config.toml
attn_scale = 0.179
extras = ["some layers without attention", "local attention windows", "shifted keys", "gated attention", "value embeddings", "hashed n-gram embeddings", "a smear gate", "short convolutions", "an embedding shortcut", "learned residual scales", "skips across layers", "norms scaled by depth", "capped logits"]
init = "trunc"
init_std_qkv = 0.0414
Each number is 128 + 32 x the weight over its row's rms, rounded and kept within 0 to 255. Layers, rows and columns count from 0. The size above them is the row's rms in percent of the matrix's.

# layer 14 MLP down (transposed), 512x128, rms 0.0595, rows 458-510, columns 64-127
size [ 97 104  98  92  93  96 101 102  98  93 102  97 101 100  96 102 103 101  92 100  98  89  97 103 100 102  96 105  94 108 104 109 101  97 110 104  96  98 100 101  84  86 107 107 104  95 102  91  94 113 102  95  99]
[[129 183 130  89  83 125 126 115  99 130 177 128  53 145 136 148  83 123 169 142 125 113 115 102 149 133  80  77  95 149 129 144 108 114 160 121 121 153  92  59 120 100 115  95 180  82 124 126 171 143 129 115 136 134 138  99 195 144  99   9 162 146 151 159]
 [127 145 168 162  74 163 134 191 152 131 115  87  74 137 112  88 100 145 149  65  98 105 101  70 163 109 123 107  76 144 119 121 135 120 205  43 112  84  94 110 154 139 112 119 147 123 103 107 122  97 133  92 154 104 140 144 103 158 150 137  71  77 142  72]
 [192 122 111  99 129 144 142 121 121 126  88 131 126 181 101 101 121 102 129 166 151 158  98 127  89 136 178 172 155  85 173  72  87 129  88 129 174 120 170 159 134 100 100 128 119 122  86 120  94 217 132 133 140 217 130 129  73 114 179 166 136 127 168  83]
 [155 102 137 148  99 121 139 134 103 155  89 106  65 149  82  53 166 132 109 153 111 107 108 130 113 116 111 154  62 118  87 124 151  79 140 103 131 113 160  71  90 210 148  90 147  68 128 159 142 177  92 120 161 159 131 124 105 145 120 106 186 136  99 127]
 [142 154 113  80 162  45 106  86 189 119 113  84 117 167 107 161 154 112 154 142  75 177 150 114 105 115 189  87  50  95 174 140 120 139 106 101 146 158 144 142 120 162  90  89 191 110 103 153 158 117 127 158  68  93 127 144 138 141  91 215 102 128 153 116]
 [131 124  93 122 102 140 108  88  93 128 187  96 151 136 188 108 102  90 110  89 149 130 110 139 159 127 106  64 125 148 156 104 102 104 166 174 143 160 139  54 207  74 124 157 188 134 191 138 146 135 140 151  98 119 117 122 127 162 108  48 101 146 127 126]
 [163 101 159 160 108 132 143  89 147  65 116 158  60 100 106 137 177 169  79  71 103 126  97  66 100 149  81 144 127 205 130 173 124 160 137 111  81  56 125 165  85 131 112 157 109 131 195 130 151 182 156 131 144  81  98 146 105 100 123 206 111 143 125 113]
 [138 157 153 136 116 107 165 101 142 173 133 192  41 103 127 101 125 156 119 127  87 124 197 171 131 136 130 168 139 104  76  91 139 148 161  74  90 148 126 142 115  81  45 143 100 132 125 167 109 101  42 147 122 143 211 152 129 169 124 107 121 127 179 165]
 [152 153 120 143 142 129 150  97 131 135 212 150 146 105 161 161 187 134 132 135 127  97 147  72 145 139 118 110  72 195 128  86 127 130 113 146 152 122 157 140 170 102 181 156 146 207 131  81 139 123  80  93 120 149  84  90  85  73  81 134 135  93 128 100]
 [152  50 129 147 109 176  85 153 132 120  99  56  84 130  87 106  61 147 130 110 142 168 125  77 162 126 164 127 175 108 182  98 167 111 185 117 151 188 124 133 169 127  69 147 126 146 179 162 155 128 162 146  95 104  92 155 116 187 143  94 220 141 121 156]
 [ 76 125  88 128 194 127  71  87 144 163 100 134  72 114  67 109 116 128 149 110 135 154 124  85 128 153 116 147 135 109 123 107 216 178 127 159 137 139  99 157 134 138  66 172 140 119 173 160  99 173 104 141 150  96 100 122 170 102 154 142 117  62 165 152]
 [ 91 133 145  74 136  83 177  86 104 142  72 165 124 114 100  56 102 135 135 177 119 134 144 132 117 135  93  98  98 111  88 107 100 162 112 125 136 171  96 128 207 111 114 137 158 157  83 116  81  69 125  89 192 123 135 159 126 140  86 121 139 155 119  88]
 [172 139  87 119  40 165 153 176 135 151 104 158  71 167 120 110 154 107 160 152 147 119 133 165 191 134 142  56  28  81 134 133 178 191 169 149 165 160  94 125 142 149 116 143 132 158 121 122  75 140 168 148  87  97 108 153 133 165 113 131 104 133 128 126]
 [ 84 149 108 108 143 170 136 107 127 141 116 171   2 126 135  73  63  70 120 161 134 129 114 155 133 168 109 155 189 161 109 132 131 110 141  99 109 111 131 125 130  63 124 160 120  75 127  95 124 117 163 164 126 137 183 109  96 121 110  59 175 110 169 128]
 [129 144 172 127 115 149 117 162 129 114  97 171   0 154 115 110 122 122 142 113 126 100 171 127 120 110  96 122 185 119 122 131 119 125  98  87  90 166 161 102  73 170 137 150  88 151 145 143  91 129 140 131 121 162 125 134  89 101 120 134  77 127 125 142]
 [129 118 107 121 138 119 159 166 123 175 120  72 176 127  90 124 119 125  92  71 178 179 105 135 125 115 148 114  80  57 121  67 147 197 174 162 110 120 115 141 117  92 181  86 146 164 159 166 104 130 138 122 156 142 124 127 179 141 125 129 117  84 107 128]
 [131 144 155 177 133 112 178 104 186 114 147 105  40 153 131  94 159 160 152 147 137 145 125 155 114 142 175 114 185 103 130 139  51 103 126 125 196 139 111 128 146 162  77  58 115 113  80 121 153 117 189 117 151 165 134 101 184  84 148 180 154 122 149 171]
 [ 96  95  93 153 129 120 179  66 120 126 165 181 169 158 150 155 161 136 112 183 109  91 148 186  77 125 146 134 100 213 175 149 116 134 126 186 108 128 172 129 120 116 154 111  88  71 161 123 105 180 103 100 102 136 118 129 164 124 136 124 180 142 134 123]
 [ 85 152  82 101 137 151 189 150  91 171 170 163  23 127 135 133  69  98 206  93 172 138 118 174 164 136 107 112 185 117  96 113 158 132  98 183 139 121 108 107 147 166 109 105 122 131 122 103  74  87  94  78 122 157 143 107  79 155 130 115 120 139  70 152]
 [137 115 114  50 163 133 151 153 138 216 134 145 133 105 124 100 164 190  98 138  75  88 154 135 145 153 117  35  60 111 104 168 124 107 107 114 172 142 146 151 133 118 123  92  65 162  95 106 122 184 135  80  75  92  83 103 117 110 152 123 154 105 165 151]
 [123  99  80 189 107 117 106  98 170 154 195 129  99 191  93 135 157  92  84 112 176 182  67 144  96 131 131 106 115  96 116 171 134 113  90  76 118 100 141 131 161 158  94 130 174 135 138 171 162 183 102 123 119 119  70 192 162 105 130 111 137 127  96  73]
 [140 132 106 177  94  90 130 107 170 158 175 136 145 105 108 135 117 113 129 142 148 180 149 166 113 157  82  91   0 189  73 105 111  74 156  98 157 131 120 159 121 122 153 133 112  91 150 113 124 122 149 168 141 111 162 135 106 138 110 128 122 136 140 110]
 [149 116 169 141 105 145 141  80 120 166  97 114 167  97 125  95 116 137 128 145 173  80 136 128 155 113 155 170  79  99 124 140 154 106 113 144  99  81 122 131 128 165 125 220 165 120 102  84  69 139 169 164 113  91 132 191 131 129  73 103 130 119 134 119]
 [149 164  86  94 123 113  49 151 104 175 125 141 158 167  95 133 159 114 149 137 131 158 164 203 132 151 164 128  85 164 153 113  93 149 147 123 137 129 129 111  77 100  97 127 102 174 100 120 150 156 107 126  75 176  97 135 179  64 132 122  83 195 148 172]
 [134 139 161 133 123 113 140  85 143 162 109 140  55 124 162 135 193 112 114 148  87  99  96 137 156 102 137  92 105 115 131 150 122 133 108 192 123 139  99  90 114 139 141  72 173 174 152  99 158  85 148 104  92 123 144  70  99 144 133 109 128 157 159 179]
 [154 110  91 134 164 149 116 116  92 118 160 119 203 167 109 138 144 119  92 137 114 153  93  89 101  94 162  88 102 116  63 137 143 168  65 117  94 136  89 154 147 109 108 111 168 127 212 137 178 100 132 122 190 117  52  94 155 103 126 135 123 107 176 120]
 [107 143 131 107 125 187 127 119 165  87  92  86 132  71 160 119 145 157 157 122 159 150 119 117 180 124  93  83 113 122 172 106 148 114 144 108 205 158 128 159 115 161 135 114 122 120 201 147 163  86  89 123 135 127 134 183 128 169 164 102 139 171 116  86]
 [ 99 105 129 169 120 103 149 120 104  67  93 134  83 104 163  65 138 108 111 130 148 112 137 110 104 125 177  99 123 174  41 104 108 151  79 105 123 151 143 139 154 142  64 130 121 104 137 199 139 112 201 129 124  95 131 114  94  79 163 131 115 196 187 129]
 [173 161 183 138 143 102  72 101 132 152 139 125 138  84 126  97 108 133 151  65 121 115 124 151 107 140 156  92 138 141  45  67 110 112 157 169 163 186 103  50 105 117 130 144 175 140 107 154 142 114 147 128  77 141 121 115  82 137 105 131 154  68 140 194]
 [ 97 132 101 138 118 171 129 136 175 113 138 147 185 123 123 193  75 109 192 147  93 101 158  87 142 105 127 114 191  99 128 109 210 145 104  77 130 159 117 134 160 129 100 138  96  40 133 130 146 118 128 148 116  62 123 144 163  90 154 170 184 127  77  86]
 [112 112 105  72 162 147 152  93 157 164  99 176 160 127 128 122 151  99 142 109 168 149 151 144 155 145 146 151 159 129 114  80 144 103 121 115 154 142 131 146  81  89 120 130  81 163  64 141 152  95 155  66 158 115  74  70 160 161  80 103 125 121 137 155]
 [ 97 136  94 152 145 138 101  92 152 113 157 169  48  98  85 128 147  98 126 146 148 154 138 110 133 153 123 108 184 204  97 125 106 151 137 141 152  59  50 156 142 122 147  59 118 163 194 127 146 172 133  63 129  98  89 137  81 175 120  93 128 120 145 183]
 [126 140  90 122 102 199 159  83 135 202 116 129 133  85 164  98 147 140 159 140  93 129 107  74 123  90  99 134 123  88  70 125  96 157 153 107  71 113 144 131 162  92  95 114 104  80 115 182  59 154 123  75  71 140 130 174 109 163 121 162 106 171 141 185]
 [121 140 123 117 125  99 151 124  53  96  81  96 113 126 158  97 148 120 107 120 165  29 138 114 137 107 135 139 175 161  71  91 122 170 139 136 140  96 156 185 103 207 104 151 218 118 134  87 134 210 141 111 140 137 144 122 135 120  96 148 125  90 163  73]
 [144  81 134 105  64 188 108 136 109  90  83 180  91 100 142  98 146 106  85  96 127  74 101  94 109 126 110 131  98 131 143 133 146  89 176 132 186 133 149 124 133 127  69  52 180 162 105 178 123  90 133 124 154 148  78 139 143 141 109 137 136 121 150 146]
 [170 117 134 158 107 197  86 155 101 141 119 125  81 117 107 179 161  71 121 125 172 127  86 166 143  98 109 114  94 135 139 172 195  76 131 146 107 128 100 148 128  96 139 113 110 140 112 142 180 137 148 138 152 100  70 188 107 178 166  92 121  89 118 166]
 [176 190 132 157 154 112  33 106  75 118 156 156 160 138 127  94 135 124  96 117  97  98 134 133 123  44 168  84  49 175 132 114 147 134 143 176 131 174 127 138 170 123 163 110 120 153 111 135  93 148 159  98 180 100  56 156 102 132 122 142  87 114  87 131]
 [108 114 142 148 137 101 150 193 150  93  84 100 102 128 181 122 102  88  81  90 159 126 137  99  80 107 132 130 140 103 156 103 129 106 157 125 187 141 165  76 125 126 125 158 102 123 157 107 168 124 108 162 110 124 132  99 169 152 105 136 141  73 137 107]
 [134 150 127  66  76 141 113 163 136 106 108 150  82  95 146 131 168 121 167 101 156  94 156 134  93 141 127 110 179 162 162 159  81  67 177 128 152 156 152 117  73  81 103 124 137 172 132  94 153 151 132 185 171  91 158 113  88  85  94 177 112 215 125 146]
 [ 79  81 189 178 124 155 135 121 136 136  91 138  86  76 156 164 148 164 112 123 135 108  84 183 150 113 122  78  92 132 124  92 123 130 155 147 117 134  88 134 148 131 135 116 196 153 182 126  77 101 111 140  95 125  87 111 145  78 132  81 165 109  75 149]
 [123 100  78 113 117 122 145 150  77 142 108 118 163  95 123 196 107 118 184 179 133 155 137  60 111 118 108 106  48 144 138 132 125 149 146 137 126 133 119 174 133 101 156 136 121  88 134 145 146 146 119  93 171  84 135  86 151 143  94  60 125 155 153 149]
 [155 151 149 135 109 133 146 140 129 143 162 185   0 145 145 130 138 141 133 164 137 141 121 116 151  76 136 155 129 160 121 185 139 139  89 111  76 125 163 157 132 142 129 130 156 111 127 148 123 129 116 115 147  73 164 142  94 140 117 143 143 153 152 159]
 [160 125 122 107  68 155 140 191 106 126 120 116  45 111 110 125 126 116 111  76 137 162 134  78  97 137 132  84 114 133 107 154 103 152 111 178 169 183 131 126 130 145 142  76 112 114 187 137 185 139 153 170 143 127  94 154 113 154  79 109 116 141 125 130]
 [148 125 124  89 137 148  99 182 124 170 156 134 132 143 184  89 161 145 103 123 134 166 114 142 148 104  79 176 135 108  91 137 111 162 150 105 121 155 109 141 138 148 115 123 134 147 146 128 163  64 141 134 180 138 239 105 134 206 147  60 105 166 139 164]
 [138 115  85 103  92 157 135 180 130 185 164 133 117 143 138 168 161 119 105 177 128 131 170 118 112 153 168 130  76 169 145 145 146 143 173 126  98 111 198 185 145 164 118 151 153 226  97 138 160 104  99 124 129  99 108 125 160 156 181 131 163 107  93 148]
 [186 196 141 158 130 103 137 152 127  82 139 166 109 176 175 123 121  56 130 130 118  71 125 160  91  93 108 109 110 111  83 172 132  57 130 102 130 148 165  95 140 108 136 152 143 111  95 122 150 116 113 147 195 118 169 194 131 130 197 134  88 180 138 112]
 [ 96 149 124 201 173 155 126 119 169 132 130 105 143 113  80 134 103 102 140 141 130 217 126 136 194 147 146 101 146 122 102 138 114 202 119 149 114 118 154 106  63 110 110 110 112 218  82 123 106 125 112 129 126 131 125 114  84 109  95 120 154 111 178 156]
 [164 118 167 107 125 143  76 155 178 191  41 126 120 107 101 133 132 152  99 129 164 193 129 139 106  92 105  80  44 132 126 128 160 120  70 138 122 155 131 132 116 106 173 118 172 100  80 125  74 159 147  81  86 114 113 165 118  95 139 142 120 145  67 122]
 [120 122 172 143 132  98 101 137 164  70 128 147 143 148 119 107 158 104 108 111 109 116 143  98 144 122 180  52   0 138  97 140 143  87 111 164  96 158 115 144 155 129 132  83 104  87  92  77 123 126 125 118 118 120  69 137 128  90  99  90 107 163 163 147]
 [135 150 120 152 203 149 103 110  55 118 102 117 192 184 139 109 169 115 159  90  52 126  90 160 130 143 157  95  83 147 121 117  82  74 113 151 162 161 188  32 152  97  91 118 145 148 136 131 143 112 130 115 101 115  91 109 168 148 124  72 155 117 151 160]
 [ 86 126  69 131  82 113 123 179 100 149 101 172 127  61 134 144 149 116 153  77 143 162  96 145 115 105 131 109 103  97 160 132 128 110  76  86 114 135 125 179 155  70 154 128 136 181  99  95 160 187  88 118 138 112 121 169 165 151 101  89 109 154 120 135]
 [103 127 153 111  96  92 158 102 135 113 137 179 164  88  87 122  70 120 118  77 178  81 176  97 103 122 150 114 123 115 110 107 103  90 100 100 157 154 148 151 108 141 132 144 170 113 114 112 181  75 119  63  86 165 143 108 107 160 168 111 119 164 146  92]
 [151 141 135 131 173 170 112 124 121 127 156  78 113 106 185 160 116 116 145 129 147 156 124 148 127 107 128 138  96 106 195 119 128  81 147  78 103 137 100  87 142 145 153 140 140 135 115 102 109 171 146  83 136  45 120 166 110 105 143 127 136 126 116  78]]
# layer 14 MLP up, 512x128, rms 0.0593, rows 459-510, columns 64-127
size [102  96 103  97  98 106 102  95  93 100  94  97 104  97 100 107 101  95  98 102  85  95 106  95 101  92 106  95 109 103 101  97  99 107 104 103  98 101 103  84  89  99 105 108  95 109  97 100 111 105 100 102]
[[ 29 170 154 150  87 108 105 137 131  79 181 168 131 157  96 131 135 158 125  97 144 104 165 140 139  90 157  95 100 125 121 187  64 129 133 106 179 139  85  95 142  91 120  84  59 158 108  85  96 131 134  61 165 120 126 185  62 120 140 138 177 100 122 146]
 [176 158  83 132 115 119 149 109 134 162 137 134 139 182 134  98  97 157  75 194 194  74  64 110 131 151 109 133 166  67 107  55 111 103  78 149  93  98 107 175 136 114 143 130 105 140  61 134 108 106 166  84 124 114 179 113 151 129 178 122 137 120 127  99]
 [125 125 126 147 109  74 116 180 104 132 158 167 122 139 113 119 125 145  86  66 101 103 181 168 171  63 117 130  96  84 123 100 157 130 120 148  50  90  87 164 154 158 184 102 139 116 131 136  67 135  69 126 140 138 142  99 123  34 118 113 146 129 109 116]
 [105 137 170 140 219 147 131  95 157 180  73  64 128 135 120 157 106 187  94 114  99 166 120 152 150 153 100 136 113  91  72 169 158 101 142  92  65 135 111 154 118 120 126 183 112 116  80 131  99 122 166 146 150 147 168 170 147 122 107 123 102  91 134 147]
 [130 128 189  98  86 144 155 162 163  59 141  80 140 136 111 114  93 117 131 136 123 148 137 180 140  74  82 149 163 166 189 151 162 140 154 119  73 132 124 143 159 112 186 104  87 128 175  73 138  86 114  98 110 122 131 152 130 170 135 162  99  65 151 175]
 [132 126 121 140 181  80 118 147 128 118 107 130 117 147 120 114  52 125 121 155 100 193  95 121 166 115 118 120 111 109 111  75  80  90  99 103  57  64  82 167 131 175 181 177 140  73  47 115  78 106  92 106  94 144 111 145 123 125 146 139  84 116 103  62]
 [115 172 157 123 131 132 100 174  80 149 139 111 143 100 115 205  89 201 152 114 116 118 143 164 160 110 110 138 144  85  91 112  94 154  95 127  59 174  70  98 120  54 171 188  54 172 130 110 110  96 158 152  89 137 143 135 122 143  88 113 136  97 134 187]
 [105 150 160 140  85  92 138  71 207 128 112 159 166 115  68 113 158 112  97 158 142 118 135  89 133 106  94 114 129 170 176 124 109 148 145 103 138 113 103 198 119 145 125  99 139 121  61 175 113 138  76 100 136 136 117 149 124 126  92 157  91 178 141  92]
 [113 151 140 151 145 169 167 141  83 166  99  79 143 111  84  98 112 211  73 134 206 179 149 100 143 108 177 153 146 136 163 107 102 154 180 151  84 156 107  66  54  77 145 156 133 160 125  70 153 173  71 128 164 165  70 145 139 144 123 142 160 159 196 124]
 [147 123 125 109 105 152  90 107 122 112 176 126 127 150 115 140 134 128 115 110 166 169  83 208  82 142 182 108 128 129 118 100 152  84 108 204 117 120  83 176 106 135  89 113  99 157 126 176 129 127  91 143  32  96  97 125  71 170 160 157 163 138 119 135]
 [145 184 125 108 162 168 117  97 171 130  69  83 127  84  92 153  86 178 120 124 126 124  81  89 126 167 140 130 127 168 165 149 147 154 132 108 153 144 112 190 146 125 140 124 124 126 148 166 134  94 178  66  96 190 117 128 126 135 115 176 131 157 130 147]
 [152 150 157 134 181 118 129  98 110 147 121 158 130 143 128 132 134 195 159 159 103 107 137 156 124 134 155  87 112 117  81 180 165 126 142 138  87 108 132 146 114 146 165 158 134 160 137 118 139  90 115 133 175 177 165  94 190  77 152  73 123 145  63 127]
 [ 95  94 181 102 123  68 118  93 127 146 110 135 107 170 133 143 136 143 179 151 121  60 125 158  94 143 113 116 129 162 109 128 142 108  91 112  97 176 181 174 116 142 177 118 128 137 146 129  97 145 111 133 139 149 121 144  43 111 131 138 103 140 135  97]
 [101 148 137 164 200  68 127 106 151 147 195  68 110 105 144 112  97 140  96 121  98 120 132 143 105  90  62 109 150 190 105 191 128  69 171 123 106 143 123 150 146 107 152 109  81 118 131 144 157 149 103  53 153 144 146 116 197 145 129  98 158 103 129 132]
 [ 67 197 145 154 145  88 125 133 208 140 146 168 192  98  71 113 169  95 133 164 142 139 134  12 145 126  69 136  95 126 149  91  94 131  42  94  46  80  88 127 139 169 177 113 132 119 150 107 122 122  75 106 121 168 106 151 130 171 158 173 139 106 162 140]
 [149 111 150 124 214  54 184 105 142 155  98  93 132 167  85 143 107 200 139 124 156 132 117 212 127 139 143  93 138 140 107 145 130  99 138 181 106 111 111 109 168 148 114 125  95 136 125 118 152 153 124  73  65 139 141  76 110  94  78 154 147  79 160 147]
 [132 138  97 109 141 112 126 151 168  98 140 130 121 151 161 134 145 107 143  67 137 208 118 155 124 119 121 150 137 120  91 134 155 151  93 188 120 126  76 105 101 158 150 138 161 165 116  50 161 135 109  45 190  48  87 112 110  95  89 129 158 136 143  72]
 [110 100 114 135 132  67 148  99 182 111 134 126 106 105  35 115 139 174 144 106  84 100 165 128 108 133 124 147 153 119 158 121 121  69 123 123 128 106  87 166 124  61 205 123 106 140  97 108 172 101 110 117 202 127 120 115 139 106  94 208  96 136 106 116]
 [100 146 173 123  91 131 112  95 169 183 109 157 146 143  44 160 124 143 148 122 174 129 153 145 114 131 117 145  91 145 122  95 169 181 133 160 121 134 119 182 112 129 183 112  79 142  93 158 112 100 155 109 129 123 139 153 112  82 129 153 120 143 173 173]
 [116 153 140  99 145  84 112 146 159  98 202 163 102 109 103 166 128 163 127  78 184 117  89 132 107 127 108 122 127  89  73 154 101 155 109  79 124 123  68 110 124 156 205 199 134  98 106 113 178 112 109 127  50 128 109 145 103  73  94 105 176  66  92 173]
 [116 125  77 145 112  60 146 116 114 104 164  89 162 142 120 152  81  95  86 106 142 150 137 166 198 121 123  84 112 105 140 143 134 102 119 114  77 158 120 119  86 180 158 156 182  74 130 120 141 101 178 173  75 146 191 144  80 117 113 123 100 133 156 149]
 [ 93 174 105 121 126 148 134 125 139 147 120  79 146 152 177 104  91  97 123 139 130 176 150 108  94 162  92 167 118 132 102 150 165 153 114 124  70 135  96 113 112 150 156 149 155 147 161  86 131 192  90 122 114 162 108 171  80 153 193 170  94 188 109 119]
 [117 148 109 110 132  76 145 124 109 147 146 142 139 115 160 155  92 132  60 115 107  97 149 145 135  97 138 147 148 121 132 151  96  94  19 120 128 128  83 151  71  99 137 123 128  77  99 130 105 143 185  82  89 137 165 171 116 144 148 139  97 132 174  86]
 [113 189  95 139 161 111 141 113  90 138 129 183 118 175 122 113 104 101 100 146 124 155 129 199 138  99 153 115 162 106 167 103 158 150  65 166 106 158  77 172 134  88 157 113 117 186  70 112 142  63  90 113 148 122 131 111 151 112  96 132  79 111 173 138]
 [111 152 103 170  94  84  93 101 107  89 108 129 159 144  96 115 118 149 112 142  97 171 144  62 114 178 117 133 111 159 193  74 147 130  93 138  91 158 168  78 111  99 115 104 168  92 110 101  95  93 103 143 136  86 153 141  94 115 108 143 106 107 124 132]
 [147 140 118  86 131 141 130  84 181 142 150 161 122 205  69  94  89  77 174  74 137 101 102  95 176 131 180 143 132  82  89 164 160 141 101 205 107 160  45 125 142  85 127 100 131 118  96 120 135 157 148  74 160 124 179 153 120 108 167 135 108  91  68 130]
 [147 148  89 144 182 107 111 139 178 177  94 108 158 144 108 165 158 133 144 136  96 125 128 137 142 125 110 104 126 152 126 119 115 114 138 166  84 162  95 138  54 123 121 138 136 147 119 187  84 162 133  68 108  94 140  92 154  93  89 127 228  83 136 165]
 [144 221 167  76 161  98  88  77 154 148 128 140 186 109 127 178 121 131 159 128 201 133 123 173 145  96 203 123 113 143 132 101 147 150 114 154 106 155 126 123 152 138 202 171 147 131 187 113 115  90 188 140 101  97 225 153 135 136 128 185 144 109  78 127]
 [196  88  93 115 130 166 129 136 124  68 123  94 154 124 130 103 157  97 133 186 126 169 102 106 163 158  94 124 127 112 126 135 111 133  92 146 135  92 144  97 135 147 211 192  95 131  90 137 141 110 118 107  58 158 107 148 129 152 172 109 160 161 129  91]
 [125  98 131 111 128  71  98 120 160  88 147 171 134 143 116 159  50 150 150 139 117 134  68 140 132  98  84 115 139 115 145 113 178 118 103  75 143 120 152  96  89 134 146 168 135  81 143 154  92 151 129  93  99 100 155 138 148 187 166  50 107 125 119 170]
 [124 120 167 107 129 154  97 134 124 151  41 150 178 130 155 150 135 140 134 150 143  92 142 100 109  73  82 108 122 119 128 120 137 112  66 115  52 111  99 149 134 213 172 194  82 188 115 142 138  82 128 168 104  88  98  95  88  83 145 117 107  96 152 132]
 [177 170 118 166 143  83 144 161 173  94 149 166 140 153  76 156 119 147 172 149 138 136 146 165 133 120 130  96 138 116 222 165 134 119 122 125 100  80 191  94 111 130 168 131 144 126 120 151 176  94  86 193 134 174 144 150 149 118 154 146 102  87  71 130]
 [105 115 152 114 160 111 192  81 140 161 113 144 148 159 105 140 153 156  73 137 145 126  85 162 129 168 152 148 128 153 127  44 131 142 106 152  70 126  88 169  90 128 128 119  80 110 149  85  89 138 124 182 136  39 117  99 159 175  79 142 107 128 139 100]
 [131 200  85  76 111 111  76 149 151 147 172 121 179 161 128 141 142  92 100 163 132 105 153 118  98 143 150 125 104 113 172 171 154 124  67  86 108  91  70 136 124  97 140 115 179 121 127 119  79 152 137 148 154 122 150 125 148 130 110 103 150 112 110  72]
 [136 148 145 136 133  53 198 154  85 118 172 113 124  83 104 109 128 130 110 135 190  75  94  94 133  86 124 111 103 147 135 120 128 105 138 118 123 106 199 117 141 144 149 126 110 100  92 105 122 116 129  55 167 121 170 116  50 197 152 143 146  78 126 159]
 [ 65 169 142 146 118 147 116  83 193 155  60 161 160  98 161 158 121 137 120 124 124 121 167 160 156 149  98 130 130 154 109 170 128 115 117 183 115 146  81 135 127 109  94 110 160 166 163  77 137 101 122  73 192 172 111 151 180 127 157 141 143 164  79 101]
 [141 123 208 126 122 184 139 110  82 101 117 103 117 119 112  95 101 165 112  97 102 164  58  57 104 130 174 134 149  79 162  78 130 180 166 139  48 135 135 159  83 119 184 162 116  91  56 162 119 123  87 108 132 161  93 113 142 193  88 108 150 148  94 112]
 [ 69 167 129 136 149 109 124 129 156 105 113 125 104 124  90 184 144 156 135  71 189 180 131 114 114 137 135 145 166  91 117 117 101 138 108 148 120 106 202 147 102 138 159 167 200 116 143 152 125 138 137 122 141  53 168 115 166 166  62 157 142 144 119 153]
 [ 90 132  97 155 123 156  80 149 181 158 150 125  95 175  70 135 129 154 161 154 168 125  36 162 112  69 201  93 117  89 102 116 126 195 194 127  68 157  90 170 101  74 144 130 110 137 140 122 143 120  89 119 188  70 137 140 129 126 137  73 161 166 123 112]
 [164 116 154  68 152 152 142 152 196  72 185 119 166 158 158 175 107 139 162 151 146 150 167 127 134 127 107 100 115 151  95 165 109 148 148 114 113  92 187 163 161 155 125 109 129 145 125 110 114 129 128 135 148  92 102 114 143 113 136 105  65 132 191  81]
 [136  96 122 150 126  95  59 114 104  96 150 147  93 136  75 137 117 150 135  69 148 168  99 122 129 134 144 137 121 160 149  71 117  98 139 114 118 112 130 101 153 154 138 124 123 120  86 180 163  68 130 107  89 154 104 171 114 151 163 142 127 134 147  31]
 [ 75 138 167 165 166  58 132  72  98 132 129 153 140 158 136 169  98 145 145 172 118 107  65 168  98 153 180 107 193  89 132 104 154 184  77 108  67 165 162 158 168 144 167 101  93 127 103 127 157 118 150 108 107 125 101 125 110  97  80 152 131 163 112  87]
 [104 151 196 118  92 135 139 144  91 159 163 137 114 146  95 143 126 198 108  86 125 158 157 132 129 184 137 145  99 126  71 144 114 165 136 160 146  85 144  61 119 133 159 170  86  72 166 116 151 123 163  52 123 139 131 131  83 140  89 109 185  48 129 139]
 [103 179 139 135 105  79 181 139 132  82 179  49 113 119  84 106 120 108 124 154 126  94 155 140  94 156 143 152 125 138 109 142 133 194 150 110  66  78 116 162  80  76 221 146 151 131 114  62 154 149 134 104 113 145 139 109 158 140 161  99 128 106 129 106]
 [ 85 176 174 144 121  92 123  97 119 201 185 187 120 135 109 115 139 148 145 108 132 146  80 127 107 129 159 112 139 167 129 118  83 121  67  88 191  91 113 158 115 108 148 111 177 138  71 102  92  84 169 146 149  88 136 109 157 112 159 167 145  97 109 111]
 [110 102 152 159 197 119  95 114 145  72 166  97 184 151 135 105 139  70 119 102 192 145 102 127 146 128 157 128 137 123  98 111  66 140 135  95 117 153  94  95 103  63 101 133  54 166 153 137 110 139  61 138  83  54 122 102  83 137 131 138 194 139 167 171]
 [145  79 140  87 116  60 171 107 112 116 160 138 130 144 122 155 177 139  75 102 150 122 155 107 137 153 212  81 124 185 134  58 160 112 165 100 134 107 159 139 111 144 157 112 156 102 129 165 127  84 111  82 127 104 165  93 156 180 165 152 171 106 138  70]
 [114 109 141 135 130 137  95 146 105 156  98 114 129 143 114 139 120 121 127 162 112 112  68 201 141  94 108 136 127 146 160 135 144  76 113 128  49 136 111 149 162 122  81 119 111 138 120  99 140  49 152 136 104 109  98 115 127 130 167 129 132 122 134  56]
 [142 162 168 141 152 124  73 131 127  72  96 146 192 120  50 182 137  94 152 142 150 183 182 125 159 175 104 147 121 159 147 148 134 137 101 147 148 145  99 160 146 181 132 130  96 152 113 132 123  86 155 121 186 196 125  92  90 189 131 145  85  99  52  95]
 [160 148  96 165 179 127 138  68 174  77 147 144 144 191 161 124 111 140  87  76 150 128 126 135 116 156 159  89 118 206 178 127 123 104 143 155  89 114 131  91 148 154 207 130 155  75 128 169 116 101  97 136 157  87 159 112 147 130 131  87 168 141 101  89]
 [ 68 110  70 127 125 147 129 203 153 146 133 126 141 105 143 130 103 147 155 193 161 172 166  89 211 104 101  98 112 146 178 120 141 143 126 123 121 120  98 179 137 148 128 129 137 100 159 135 139 127 197 119  76 230 100 149 162 137 134 152 130 125 121 131]
 [102 131 180 108 169 139 183 138 140 149 158  88 135 127 134 146 133 114 107 146 139 184 150 140  77 164 162 113 142 121  96 138  73 167 140 106 112 134  96 173 106  80 127 185 107 187 170 103 174  72 151 138 182 133 138 199 130 113 114 152 112  89  72 165]]